config = dict(
    activation='gelu',
    norm='layernorm',
    norm_place='pre',
    positions='alibi',
    parallel_block=False,
    init_std_up=0.0712,
    beta1=0.95,
    beta2=0.98,
    schedule='wsd',
    decay_shape='linear',
    batch_tokens=16384,
    seq_len=1024,
)
Each number is 200 + 30 x the weight over its row's rms, rounded and kept within 0 to 999. Layers, rows and columns count from 0. The size before them is the row's rms in percent of the matrix's.

# down: layer 13 MLP down (transposed), 512x128, rms 0.28, rows 221-247, columns 0-127
# up: layer 13 MLP up, 512x128, rms 0.259, rows 222-248, columns 0-127
down221,099,191,172,177,219,218,235,124,209,114,183,236,236,210,166,243,244,197,187,153,169,214,179,170,165,241,243,210,161,244,233,248,256,215,230,227,192,198,223,227,187,192,234,162,197,185,201,226,206,169,228,209,219,229,162,215,175,224,226,180,221,228,175,219,190,163,199,167,259,230,175,227,167,197,186,235,226,192,220,191,213,228,168,249,199,180,199,217,211,115,161,201,232,247,219,177,220,191,192,166,189,185,189,206,175,213,161,209,214,187,204,205,213,212,192,151,236,131,162,199,178,209,150,214,157,248,209,165,227
up222,099,233,198,165,177,214,194,225,131,178,202,256,186,159,202,137,215,214,205,175,224,197,172,202,183,155,224,216,183,159,226,242,167,210,172,228,233,166,186,208,253,206,241,230,198,222,179,225,213,262,158,249,182,216,215,173,201,197,194,174,232,194,234,228,219,202,241,245,240,205,210,209,246,169,194,134,173,210,179,157,218,170,222,173,145,211,191,186,215,164,199,216,190,163,192,158,213,224,217,233,193,195,193,187,201,203,194,201,217,237,237,97,191,169,175,231,222,157,222,250,150,187,167,193,211,151,252,166,209
down222,101,146,248,194,228,176,164,179,209,151,202,200,203,250,193,171,187,236,207,213,202,172,228,187,201,237,136,160,152,242,199,188,200,164,145,224,193,259,205,164,220,178,198,195,203,192,207,216,232,150,166,227,219,174,170,191,204,205,192,241,197,173,203,178,203,207,237,242,176,236,219,225,204,244,191,265,208,240,207,181,181,187,126,173,215,190,184,159,142,211,180,214,201,204,206,157,176,193,179,198,198,187,176,267,221,147,180,228,203,205,178,208,211,271,153,184,214,222,180,235,163,261,209,201,208,186,222,245,120
up223,101,211,225,178,170,202,196,212,179,131,207,194,159,202,207,131,147,168,171,201,216,229,197,250,213,186,198,206,218,197,204,244,244,196,221,190,204,191,153,213,217,229,159,204,203,189,162,194,198,204,151,125,254,224,177,224,238,222,192,175,223,231,207,218,201,217,261,220,207,213,218,156,238,200,267,216,239,163,159,205,228,202,197,143,149,191,199,187,192,215,210,171,186,206,225,147,172,218,168,123,225,192,203,201,146,221,190,264,255,180,189,244,223,199,195,234,198,182,191,173,223,178,177,155,166,226,167,152,174
down223,104,206,260,193,213,218,165,290,189,147,179,189,200,228,232,161,192,192,197,269,166,207,197,168,193,193,244,222,142,206,209,225,194,200,222,200,213,225,225,218,226,192,103,214,205,205,243,199,213,222,188,160,178,165,219,234,231,215,166,184,222,234,203,234,221,217,233,198,222,201,230,187,185,195,255,185,235,156,204,198,222,193,245,190,188,233,229,194,240,138,179,201,236,164,231,171,199,196,198,182,197,205,210,219,183,206,128,177,176,208,216,201,155,111,206,156,217,194,208,244,216,186,189,214,164,264,210,163,231
up224,092,255,190,175,240,215,185,227,233,248,122,157,182,251,196,174,199,142,203,214,211,241,179,181,215,191,197,181,219,138,190,173,246,200,172,237,231,208,188,160,138,237,128,220,213,211,236,196,180,210,244,184,206,169,180,204,193,213,234,208,243,225,164,209,199,198,189,178,167,221,146,195,210,203,169,249,194,159,154,187,220,220,215,237,210,235,191,169,227,203,164,139,251,187,250,221,225,175,201,201,199,165,207,206,201,180,162,187,199,177,237,236,158,233,264,202,181,188,208,179,238,169,230,232,245,184,217,159,210
down224,099,203,172,221,207,151,236,163,207,184,213,201,214,198,172,240,181,198,240,160,219,215,178,130,188,238,213,281,228,193,157,193,198,149,132,207,224,206,168,192,255,174,181,167,199,180,183,184,150,257,191,197,233,174,198,205,196,178,198,227,222,203,200,224,210,214,189,199,214,184,231,222,248,209,159,186,203,188,203,187,182,222,205,234,182,210,199,266,221,201,258,218,202,196,190,219,171,210,139,227,225,202,159,256,224,196,231,202,127,195,149,161,213,103,207,148,192,181,206,215,190,184,243,210,230,187,246,241,201
up225,093,186,210,153,231,212,210,182,212,207,235,162,178,198,183,201,191,220,182,204,152,205,201,210,165,216,151,178,243,134,218,209,192,161,192,207,227,235,191,191,223,213,195,180,268,176,172,194,162,186,206,211,244,189,147,176,202,182,138,187,211,247,166,264,222,165,170,197,225,187,160,240,213,180,196,229,213,214,214,265,150,205,200,231,180,201,248,154,188,232,188,182,159,178,175,167,253,226,167,185,183,238,253,198,211,222,209,200,169,238,224,212,188,197,171,218,194,145,179,250,216,212,156,207,237,107,165,150,198
down225,090,219,190,222,163,208,195,192,225,209,204,171,151,186,180,200,204,176,237,162,209,161,227,233,208,239,214,191,196,198,203,228,212,186,180,175,220,235,246,224,186,203,219,251,254,234,182,159,202,214,179,256,265,222,249,167,197,227,212,205,204,225,220,197,187,214,194,217,213,215,168,193,199,181,199,168,149,188,198,218,236,167,175,197,245,233,208,245,242,289,217,196,121,244,215,217,179,189,225,193,245,231,250,258,222,170,179,165,285,213,242,191,205,211,230,238,237,243,215,205,189,195,231,206,239,201,193,147,149
up226,101,157,171,244,216,233,209,151,265,235,191,259,179,240,185,172,250,163,216,266,185,162,211,211,195,182,177,231,184,163,154,199,226,237,213,185,194,205,174,181,167,234,231,229,211,203,220,187,191,228,176,153,181,128,179,214,161,156,195,226,219,251,215,215,218,189,247,186,264,189,196,161,235,177,193,224,191,195,135,151,232,173,233,211,178,223,234,198,219,205,203,199,192,180,202,220,229,249,161,180,200,165,196,179,184,174,192,142,211,168,192,248,239,218,246,211,195,205,168,220,166,222,222,241,171,198,255,176,219
down226,099,179,211,202,158,151,202,190,189,227,221,173,180,143,202,185,226,177,210,236,256,249,213,212,196,199,287,231,172,192,229,211,197,217,235,160,189,180,169,201,259,205,206,178,165,198,239,147,232,159,241,123,201,196,165,164,211,220,233,215,196,256,222,215,195,220,178,234,258,181,209,230,188,203,191,211,217,215,173,260,197,233,211,212,224,177,190,203,218,209,228,225,225,185,171,160,215,173,169,211,177,203,256,183,241,212,237,200,187,198,245,222,197,128,212,206,239,247,212,198,181,166,248,197,177,200,237,280,198
up227,110,223,180,148,162,240,181,220,158,232,168,232,214,242,233,213,214,225,245,215,214,192,195,216,231,228,155,204,142,183,202,211,200,189,107,139,241,198,173,183,229,223,168,211,194,205,191,173,206,211,154,199,218,189,168,170,164,244,167,212,208,181,228,214,258,173,213,165,158,229,170,185,174,168,156,154,213,123,215,216,226,186,211,184,216,230,202,211,190,159,205,207,255,211,216,206,179,216,152,174,192,225,186,156,238,185,238,182,212,195,155,212,163,231,172,136,236,197,180,203,250,137,201,200,184,200,191,241,186
down227,113,211,223,192,243,219,183,222,147,188,221,153,213,215,241,168,223,215,180,167,203,219,164,192,225,199,244,214,188,164,147,219,193,204,185,250,188,186,160,228,218,194,210,205,225,187,175,219,140,214,263,179,214,240,177,216,196,232,201,204,160,138,165,223,214,155,213,171,223,230,177,181,183,133,136,167,171,234,227,199,134,203,222,167,232,220,186,147,186,139,235,197,227,149,184,242,199,222,246,124,198,206,190,231,138,181,172,197,142,228,209,204,194,203,175,198,218,222,191,223,220,210,202,216,164,224,217,180,166
up228,094,269,152,205,201,178,215,203,168,246,263,218,234,198,201,192,186,194,189,191,177,205,233,216,201,123,228,185,230,179,168,229,212,165,235,197,203,180,202,199,180,253,199,166,191,173,181,191,196,197,181,199,246,207,263,281,251,227,253,182,212,216,219,132,219,129,257,245,196,239,214,226,190,221,262,159,216,188,234,203,210,185,169,195,209,215,249,167,212,196,221,228,204,192,213,169,196,203,168,204,185,205,239,244,192,176,251,210,201,179,222,196,172,176,198,228,233,217,217,251,194,173,156,178,155,189,213,212,257
down228,096,169,185,181,216,182,206,276,269,171,152,163,262,188,158,225,220,181,167,220,221,169,181,211,233,260,179,201,204,200,235,226,237,169,190,207,223,275,173,198,235,188,215,208,212,209,152,197,207,125,198,220,183,240,192,169,175,236,193,162,222,173,210,252,210,197,211,202,222,142,225,256,202,239,229,240,166,195,234,185,194,183,155,193,204,210,195,202,182,177,184,189,150,186,243,221,177,172,230,203,162,199,174,245,211,169,168,206,150,256,176,169,177,183,188,176,192,180,210,144,237,203,187,206,201,242,169,209,158
up229,113,201,197,242,232,227,214,220,304,208,241,202,208,179,178,222,266,230,246,194,211,215,182,208,227,219,214,205,176,215,203,183,188,188,211,197,156,195,149,216,141,200,192,173,205,203,192,181,201,163,191,213,232,198,221,165,205,159,252,198,235,220,180,154,198,221,230,172,220,216,142,194,175,221,193,237,151,193,165,182,204,205,230,197,227,186,184,243,191,153,178,263,189,203,175,205,183,229,196,212,162,195,165,129,189,136,232,217,216,215,229,266,188,163,206,261,220,187,204,218,233,210,195,180,160,171,211,131,137
down229,102,142,206,256,147,197,223,219,176,184,140,263,251,184,208,193,175,223,191,237,185,224,162,150,203,179,215,268,162,174,178,228,233,249,163,202,237,238,197,190,184,209,192,222,221,208,167,212,246,195,173,188,174,245,228,187,166,225,224,213,245,201,232,234,205,173,220,226,163,204,206,225,218,161,204,233,256,157,193,142,175,191,192,208,222,230,217,203,245,213,176,181,178,183,208,234,204,218,167,175,232,188,207,222,197,293,234,227,200,169,214,203,230,207,156,159,169,207,179,208,205,255,167,198,163,239,215,242,217
up230,109,191,214,206,226,162,228,200,193,159,181,192,176,162,177,182,230,200,177,228,180,225,201,194,246,183,212,227,244,202,215,182,185,163,199,189,186,239,204,228,225,193,199,208,208,259,183,202,195,149,217,165,214,194,171,137,206,156,145,203,237,241,172,201,221,241,158,230,218,203,186,224,197,190,214,167,201,185,153,217,184,147,202,176,151,233,188,176,211,169,256,216,221,209,216,219,211,122,232,221,167,158,162,209,233,186,132,173,291,219,241,215,196,174,286,221,177,230,199,216,166,157,193,173,248,174,225,193,231
down230,101,203,229,225,195,166,158,210,184,213,208,126,210,253,181,204,190,190,172,182,272,175,210,251,212,218,201,247,228,243,248,259,176,179,180,189,220,233,191,222,218,203,207,240,182,186,205,206,188,202,223,185,185,141,237,230,240,210,210,201,178,171,193,231,196,160,176,209,220,180,217,197,235,262,160,202,236,201,200,196,235,179,207,246,244,228,244,142,213,188,195,179,143,239,269,173,177,248,183,239,199,168,150,192,207,191,248,191,161,232,184,261,187,173,197,230,191,216,229,168,199,195,246,194,199,203,266,212,230
up231,095,226,186,182,159,144,197,180,256,213,211,212,197,269,234,210,193,182,185,209,207,198,145,234,188,152,226,187,209,225,178,253,210,239,215,206,222,200,137,204,184,167,138,242,160,229,205,216,167,233,175,192,181,141,166,196,230,197,222,231,197,159,196,246,200,215,175,141,235,228,235,244,173,134,222,162,204,224,220,212,263,236,231,219,239,170,162,223,242,193,224,163,210,214,169,212,206,197,159,171,205,193,216,197,253,207,190,171,224,241,170,170,204,206,201,241,219,184,227,181,244,169,151,193,188,190,172,191,154
down231,105,198,194,183,196,186,187,208,218,204,218,197,244,183,209,191,220,217,233,211,215,230,179,191,171,176,188,208,129,200,184,218,177,237,266,140,193,230,241,187,204,210,180,183,196,188,200,219,171,152,209,221,153,184,208,191,133,189,207,180,209,201,188,226,136,182,223,213,202,211,182,218,207,250,115,273,244,235,209,145,148,225,171,168,201,184,188,210,182,209,240,210,222,233,163,218,130,255,217,190,214,182,193,193,218,196,228,173,175,220,234,199,224,247,224,186,198,215,193,198,181,202,139,311,180,185,216,211,154
up232,106,236,161,203,231,260,147,169,213,149,214,252,206,199,185,190,249,233,171,203,216,195,259,238,157,181,160,155,270,188,218,206,214,180,250,196,197,251,199,188,112,196,166,213,189,182,179,231,148,188,215,202,220,177,233,236,179,195,226,170,180,219,212,211,255,170,171,164,170,222,202,196,208,211,140,206,227,219,151,228,204,222,182,188,207,189,182,146,228,202,201,195,233,187,208,183,230,169,224,233,234,225,258,222,168,201,188,190,170,164,187,161,183,180,229,226,253,174,217,180,165,170,207,219,174,212,143,183,172
down232,101,217,187,195,203,238,141,196,214,179,228,185,171,186,245,178,232,198,215,226,186,177,227,217,202,204,201,174,203,182,219,184,182,162,219,209,232,199,212,182,220,260,151,217,213,186,199,218,171,210,258,142,223,139,177,181,221,213,200,100,190,153,158,172,205,157,204,228,216,236,197,187,234,128,226,237,259,226,211,199,220,211,213,159,222,224,154,184,230,214,183,199,150,204,166,151,231,230,221,225,215,175,200,242,224,267,166,185,216,216,232,209,266,189,183,224,239,207,174,187,219,244,243,254,195,222,223,215,199
up233,096,189,246,252,178,182,220,169,202,217,188,263,224,180,165,222,223,166,198,193,241,252,128,204,276,172,156,181,204,193,175,230,221,208,216,174,195,222,195,222,202,232,190,190,179,190,204,233,194,207,255,219,251,242,195,182,235,204,268,182,208,194,234,158,133,210,205,189,162,156,245,140,229,240,225,270,221,197,233,242,228,186,186,173,175,189,240,166,209,161,186,216,170,217,222,204,219,212,192,191,150,132,195,224,202,205,202,179,180,185,237,215,255,186,206,200,196,169,221,243,222,183,193,234,187,220,168,230,210
down233,101,185,217,212,212,201,160,190,152,235,221,190,200,183,153,229,202,190,167,200,203,273,171,248,256,235,214,190,133,209,210,225,157,224,204,166,162,177,206,169,177,243,234,179,188,170,229,216,178,165,164,159,200,224,196,181,213,196,271,191,186,220,221,206,178,204,244,222,142,278,238,165,214,201,218,212,184,254,203,208,173,225,215,186,180,176,145,163,236,186,225,127,146,178,197,205,203,192,207,199,197,164,209,232,236,205,220,203,203,215,247,147,241,150,210,244,202,181,163,209,232,203,211,182,157,251,185,207,223
up234,092,209,165,160,122,190,217,206,228,240,199,211,215,120,211,239,243,203,183,224,168,202,187,208,229,199,245,173,156,156,203,183,222,225,167,170,160,173,179,178,239,214,202,218,173,207,179,195,248,209,194,204,148,236,256,192,177,200,214,233,191,221,175,169,168,188,188,207,210,200,148,172,226,169,170,217,245,141,196,249,169,210,150,188,210,219,191,208,200,252,201,241,202,152,208,203,199,275,159,203,207,187,236,225,216,211,208,218,230,235,201,150,175,206,198,175,238,220,230,127,212,200,218,145,222,190,267,217,215
down234,089,186,235,206,215,187,201,193,193,157,225,202,231,258,139,206,193,200,211,202,240,199,220,157,184,206,191,179,253,267,203,127,215,194,230,202,233,227,195,226,145,215,178,203,191,226,228,245,197,207,241,228,243,140,178,196,218,223,189,172,213,120,229,265,189,187,234,192,195,228,225,196,207,199,170,182,171,224,263,233,183,217,252,200,214,184,193,210,207,234,215,205,237,286,181,176,198,225,215,177,199,194,164,210,200,204,216,188,217,183,243,274,172,235,200,161,154,202,162,204,146,195,205,235,158,190,160,219,179
up235,093,242,230,181,201,204,248,197,209,224,212,180,142,228,226,161,186,160,163,234,165,206,201,189,204,196,192,176,273,265,171,157,204,212,116,210,219,203,176,232,218,220,233,253,193,173,186,181,162,186,189,175,212,196,180,195,224,181,257,192,192,158,173,211,235,246,164,197,194,255,211,198,252,181,181,201,195,185,191,170,205,181,205,176,153,209,178,214,223,122,152,236,220,200,156,210,167,224,189,168,214,235,214,246,209,242,178,173,193,194,237,230,169,234,219,223,184,207,188,173,136,179,207,220,181,263,202,233,146
down235,088,196,205,197,213,187,198,230,203,167,182,170,157,249,162,204,226,226,168,212,166,241,161,255,207,211,145,201,250,233,250,214,158,199,158,211,192,203,173,199,221,220,216,200,217,201,171,169,242,169,192,238,222,228,150,156,252,152,227,174,155,155,202,209,168,207,187,242,204,216,197,229,190,154,192,239,242,181,212,197,206,221,166,153,230,212,210,156,218,193,165,155,143,190,206,196,164,214,219,183,171,161,239,236,146,190,211,184,233,224,191,235,167,182,216,196,244,225,188,113,180,242,204,214,252,217,160,238,191
up236,103,211,205,158,146,173,205,217,248,221,228,261,208,122,227,196,205,172,193,186,171,214,213,224,207,233,199,179,261,202,189,210,189,255,208,186,200,223,194,178,163,271,257,244,197,177,217,179,165,213,179,241,159,209,183,182,184,190,166,203,217,167,233,223,215,221,192,197,170,250,196,176,162,178,171,257,205,128,197,224,243,215,177,226,222,232,201,183,167,223,187,187,189,231,188,187,255,194,203,209,249,168,224,236,209,257,263,242,201,230,229,225,201,185,237,164,231,230,155,211,221,179,196,185,191,189,260,152,186
down236,095,177,209,184,191,199,201,200,208,191,220,161,206,252,237,203,196,181,217,232,221,199,244,197,214,153,150,165,175,147,220,178,199,271,217,193,276,187,208,203,196,173,123,210,196,214,157,204,222,196,220,174,192,243,205,217,194,200,198,228,170,206,214,127,188,178,191,233,244,162,177,194,211,218,202,204,193,179,164,201,197,256,174,231,186,166,207,171,211,186,205,287,131,168,176,241,221,127,216,207,196,244,177,228,188,223,190,146,200,156,192,136,196,227,148,202,178,177,220,239,143,203,209,182,219,213,169,224,194
up237,107,206,205,161,168,180,151,166,250,168,205,226,229,187,212,218,216,173,194,209,230,213,259,206,162,152,222,196,165,194,171,206,234,197,238,186,158,175,189,231,224,226,193,206,187,208,207,219,206,251,193,232,244,234,198,218,186,195,200,222,209,188,197,163,204,136,213,225,180,200,235,203,174,233,156,181,185,235,240,286,225,198,164,166,192,234,232,157,260,194,255,222,155,205,257,207,182,165,239,193,176,239,238,210,209,232,195,153,156,155,173,212,204,235,148,174,206,203,210,178,229,135,183,157,190,151,239,208,169
down237,094,213,169,218,174,204,226,237,194,233,188,224,196,173,219,235,176,205,131,166,194,193,228,279,202,220,193,144,205,243,236,217,229,226,198,194,188,248,156,213,245,165,285,140,192,223,186,186,219,185,160,198,196,230,169,211,232,180,154,197,215,200,205,209,173,241,173,205,257,164,177,206,176,181,195,205,174,150,203,210,224,135,221,149,200,213,161,202,215,233,246,262,162,201,192,200,191,145,185,234,153,257,192,200,212,243,175,246,209,226,212,226,225,205,188,156,198,200,182,190,259,180,181,227,187,193,183,220,230
up238,103,245,160,175,221,190,128,159,215,118,176,198,241,165,181,213,197,199,186,190,227,205,191,176,208,212,194,153,232,218,245,227,213,160,214,225,225,173,195,167,238,166,202,224,250,213,164,237,202,224,205,177,171,211,185,192,154,167,171,228,242,183,218,220,160,170,209,188,143,208,151,236,213,203,271,254,213,156,166,231,258,235,221,173,197,204,164,224,213,190,238,246,179,177,183,262,165,171,131,210,171,188,192,191,218,214,221,225,195,180,195,250,231,214,171,179,158,241,226,188,195,203,194,193,235,208,213,184,163
down238,107,227,239,164,244,231,211,188,164,202,189,199,203,203,163,210,198,184,218,201,256,202,272,200,169,203,200,171,180,213,158,230,202,203,179,223,215,253,176,202,177,235,236,210,104,217,153,171,244,156,193,269,216,152,214,222,218,179,199,186,190,270,182,208,153,235,148,178,242,188,175,138,199,183,262,139,197,192,202,187,219,206,224,222,197,185,187,208,237,184,193,185,201,209,171,193,178,185,222,202,136,252,245,184,184,198,224,214,233,190,205,173,178,232,227,165,206,164,210,155,228,217,253,202,237,188,210,209,164
up239,104,217,231,204,134,246,196,206,209,168,208,213,210,168,209,220,208,192,190,205,225,155,216,200,159,145,151,206,194,211,185,252,270,227,258,208,221,152,238,193,198,159,257,185,205,187,211,248,218,152,149,166,262,206,198,207,164,202,218,201,208,218,211,224,218,232,196,162,227,176,184,158,168,261,201,219,200,200,193,178,187,218,153,217,202,191,179,166,249,210,205,181,232,179,192,152,171,219,258,192,248,221,203,216,199,173,217,197,184,178,191,195,143,217,159,209,158,180,276,226,173,202,172,227,267,229,156,169,194
down239,113,192,212,205,217,185,149,155,211,141,138,191,170,228,199,185,176,195,177,169,200,169,154,248,201,212,201,292,182,222,214,226,240,245,203,206,171,226,230,190,183,206,206,247,206,258,165,192,255,164,182,190,195,178,140,194,205,217,234,208,208,174,211,234,223,264,206,169,225,201,182,218,186,231,240,208,228,208,228,197,181,199,155,175,207,164,160,173,202,223,187,242,141,268,200,188,186,217,203,198,227,199,132,211,196,208,186,231,167,108,180,234,190,196,176,217,210,202,147,264,179,203,175,200,193,206,215,221,199
up240,096,232,217,227,203,246,203,209,173,197,191,171,163,156,212,143,227,240,206,156,202,183,237,232,202,123,211,247,204,177,167,213,205,153,188,145,194,207,257,218,156,221,147,179,166,129,198,233,187,201,180,214,172,165,144,202,185,202,205,202,234,220,146,262,209,180,237,203,203,175,199,215,180,238,171,195,247,218,209,203,233,166,251,182,145,205,206,193,197,246,187,183,205,236,197,208,182,151,209,242,245,229,162,202,224,173,242,170,164,217,181,247,165,150,199,221,176,172,213,185,155,182,219,219,185,240,176,218,189
down240,093,193,210,177,186,187,187,192,212,188,146,254,263,219,202,183,203,259,199,256,174,212,181,200,160,187,191,149,160,232,230,181,214,241,174,198,175,225,208,170,133,204,227,219,159,204,228,205,238,178,196,195,202,233,214,225,177,206,211,168,167,254,156,199,175,185,214,131,267,177,165,219,171,199,170,202,244,121,211,183,183,219,189,214,206,205,183,247,224,164,199,159,194,234,227,208,195,194,175,250,147,167,216,148,129,219,232,164,221,175,185,215,172,228,198,198,246,184,244,178,233,189,162,234,214,213,205,193,232
up241,101,213,199,209,193,213,156,213,207,204,195,183,218,206,143,197,199,198,200,181,220,182,200,234,184,209,178,247,162,166,169,250,192,173,181,253,196,260,147,184,193,231,178,186,173,245,191,195,205,181,244,230,185,231,167,176,208,178,228,204,163,226,188,147,201,225,218,143,199,216,263,233,197,189,162,209,193,218,197,108,194,202,199,190,248,142,179,196,214,161,156,187,226,172,252,231,165,188,169,222,193,197,224,185,218,222,175,184,166,197,170,201,213,304,231,190,233,195,251,110,233,208,219,201,208,202,189,195,235
down241,099,152,189,148,212,177,169,196,201,224,234,212,158,200,135,169,209,240,215,199,178,240,167,202,206,219,195,254,203,182,186,174,165,169,177,206,164,185,195,179,239,215,168,224,199,153,219,230,233,203,222,186,203,138,274,179,215,185,167,236,204,141,197,264,202,151,156,220,240,211,174,195,185,173,226,167,183,221,173,210,202,168,147,209,157,195,193,191,226,215,139,210,148,218,147,176,175,200,167,175,201,242,229,247,146,249,220,214,165,167,226,225,209,169,195,192,181,177,185,199,201,220,157,210,255,192,162,179,238
up242,107,177,225,212,175,129,237,220,206,201,188,214,231,218,216,235,203,218,216,237,209,225,199,222,155,192,202,184,214,182,249,198,226,223,158,181,205,174,202,257,187,198,215,210,247,149,221,236,261,198,165,107,163,201,183,214,222,127,181,223,218,275,194,219,220,161,211,198,208,174,226,189,186,209,207,213,202,189,199,212,189,247,169,153,173,181,261,227,260,131,159,200,204,208,248,212,213,212,184,213,216,187,186,182,207,203,151,232,139,235,193,170,216,191,183,215,214,165,237,167,167,218,204,229,160,139,201,167,194
down242,103,182,230,171,173,193,128,201,198,182,181,202,210,213,136,242,224,219,182,224,174,160,254,206,208,196,186,253,182,248,147,189,211,171,197,205,207,158,220,187,212,196,163,231,236,215,152,208,239,261,192,198,225,204,207,210,176,198,229,166,215,298,156,196,174,198,151,191,237,226,187,193,182,184,104,191,199,169,179,234,189,254,222,180,233,208,188,200,185,196,264,221,182,220,212,168,207,234,193,229,238,191,180,156,177,252,149,213,211,159,215,214,239,190,196,220,169,201,235,209,147,210,211,202,174,223,170,197,232
up243,100,208,208,156,174,198,163,181,141,201,193,238,194,215,222,233,217,183,217,187,172,204,155,166,201,231,260,211,236,206,202,260,218,164,146,175,197,233,148,200,220,230,147,180,218,209,148,198,245,217,277,148,170,233,175,222,178,168,186,159,236,217,225,273,214,162,238,197,207,209,166,195,204,192,252,228,220,187,234,204,207,190,201,208,146,209,198,210,221,183,175,199,188,155,253,238,188,210,209,186,171,166,219,172,233,210,188,233,191,198,175,140,174,246,210,204,189,179,155,146,139,140,186,186,178,197,199,202,210
down243,104,205,184,205,225,174,174,206,161,239,232,193,176,210,188,251,237,172,223,225,211,162,207,173,153,223,165,216,145,184,179,252,250,216,188,267,269,213,183,185,173,218,158,151,250,193,175,190,239,190,201,239,176,200,201,277,177,195,141,253,139,221,198,201,211,183,204,197,193,194,275,238,199,191,211,195,217,218,178,222,186,251,203,214,201,203,197,216,227,203,203,182,226,156,214,136,222,210,154,124,178,248,201,210,207,210,203,223,209,175,204,179,197,249,231,167,213,207,189,195,157,207,208,181,212,253,220,148,210
up244,097,226,223,201,211,197,215,197,241,209,188,274,210,176,249,205,199,193,206,189,203,222,160,190,196,203,258,244,160,191,186,178,218,231,232,152,156,181,186,187,250,209,195,228,189,183,211,161,148,240,190,231,183,226,125,262,247,165,195,209,246,181,206,153,193,255,135,217,197,224,151,205,221,173,181,238,222,216,250,236,195,211,161,163,211,197,185,155,214,243,228,251,196,202,167,192,179,203,206,208,194,213,244,161,256,176,186,221,211,196,183,183,206,198,173,185,185,193,202,245,227,230,166,184,106,186,163,194,204
down244,095,215,201,217,203,218,216,192,197,173,241,200,231,256,241,208,176,224,182,199,166,178,186,164,262,169,191,252,228,220,237,217,225,157,194,236,187,131,173,183,236,181,153,164,224,253,198,188,128,212,209,169,226,239,129,233,183,210,227,220,219,202,184,216,184,151,225,215,214,177,176,167,170,209,152,150,145,190,171,152,230,174,205,240,173,214,181,252,175,249,211,218,215,230,202,213,218,241,147,149,169,233,194,191,184,173,201,202,198,213,211,155,157,202,201,205,223,215,244,184,177,169,207,226,215,225,232,248,237
up245,099,197,173,212,230,190,173,203,167,151,162,166,179,182,191,175,145,185,183,190,188,188,212,176,203,240,249,235,150,156,188,167,158,242,187,172,169,207,210,226,246,207,227,218,188,145,203,220,227,166,170,254,267,183,218,206,167,244,223,165,219,195,150,242,224,214,225,184,144,189,162,234,265,183,185,233,246,162,165,168,201,181,191,167,220,138,190,133,187,221,201,211,168,208,177,226,227,179,139,190,214,200,187,184,159,229,180,223,225,187,199,178,222,208,158,167,217,215,222,142,219,158,168,203,202,212,167,207,234
down245,098,183,201,169,153,174,249,201,203,136,221,232,204,200,187,149,172,178,205,151,184,172,248,206,197,221,234,221,171,259,221,192,199,210,204,155,207,165,224,243,228,215,161,209,242,247,251,240,210,217,162,169,203,191,207,197,226,211,181,243,251,216,123,231,197,207,208,218,212,142,144,229,236,195,204,206,251,224,199,190,225,245,183,225,214,198,149,163,160,190,215,223,178,195,164,193,169,228,213,153,228,191,181,181,217,234,223,225,197,153,205,207,207,234,141,189,222,134,197,164,258,202,209,166,226,155,214,189,219
up246,109,211,237,190,213,195,207,198,191,191,211,249,195,178,179,174,181,175,176,210,253,216,196,237,166,161,193,207,221,265,137,226,177,260,180,158,239,139,225,189,271,152,255,249,223,207,194,234,211,246,204,179,195,157,217,208,223,150,210,248,164,191,204,232,196,225,193,200,238,250,220,267,202,213,195,166,198,230,206,211,180,175,213,185,189,145,177,235,195,165,158,143,200,168,234,198,217,197,154,169,220,234,209,204,176,252,196,170,206,211,178,191,174,177,169,196,214,171,234,199,160,180,166,223,167,253,224,218,156
down246,105,182,183,204,152,178,190,220,228,231,174,176,232,273,180,226,222,183,157,199,146,218,225,222,179,178,221,248,191,211,200,196,140,158,235,267,225,184,147,186,193,189,238,203,222,224,222,199,143,202,139,216,216,189,140,185,179,253,181,220,199,206,194,196,195,222,229,185,172,207,206,266,250,247,191,174,216,219,203,211,187,227,189,189,195,228,187,235,206,220,222,163,188,146,215,274,204,153,228,195,190,195,180,185,204,191,133,207,179,198,259,172,196,189,193,207,203,206,214,141,242,196,252,200,257,158,209,247,207
up247,101,212,228,173,203,194,248,214,174,190,224,163,179,215,154,230,219,205,205,167,173,213,225,196,188,198,193,212,188,183,224,177,220,198,205,171,181,222,169,182,207,262,240,261,209,255,234,227,203,148,223,206,174,247,151,178,230,148,223,181,155,212,238,155,189,211,178,230,182,194,233,185,185,214,196,176,215,199,195,216,257,224,208,208,183,166,220,215,198,213,241,156,154,201,203,217,199,148,208,196,157,129,184,187,217,166,208,258,248,171,223,126,224,231,264,253,131,205,222,183,167,171,170,190,192,199,182,136,187
down247,087,154,186,187,211,209,232,102,225,234,215,181,212,225,215,169,235,145,212,166,157,197,208,143,219,199,197,189,166,210,213,186,157,196,236,136,171,162,206,239,155,170,158,179,228,181,190,191,208,234,227,210,207,150,225,198,209,196,144,189,222,187,201,195,197,174,260,279,265,182,245,182,200,179,174,196,148,153,223,205,222,231,217,244,214,215,176,228,225,197,205,254,190,199,222,188,192,218,211,225,228,207,232,223,209,204,189,208,164,193,153,154,255,196,198,125,205,178,187,237,196,190,201,227,219,178,207,205,154
up248,099,195,237,237,204,243,209,227,197,215,159,192,235,197,217,208,178,194,163,143,200,211,215,181,163,190,235,209,235,180,215,227,223,208,209,144,166,181,146,207,176,207,161,209,246,220,201,231,188,212,199,173,190,222,198,183,220,215,226,159,205,198,208,149,219,184,187,187,197,231,216,246,182,238,185,210,181,207,153,194,202,199,217,233,206,224,261,258,140,182,178,171,190,194,179,223,172,146,142,192,209,134,274,218,244,199,207,214,246,163,247,228,143,196,231,236,199,244,172,200,231,148,206,118,210,251,219,165,192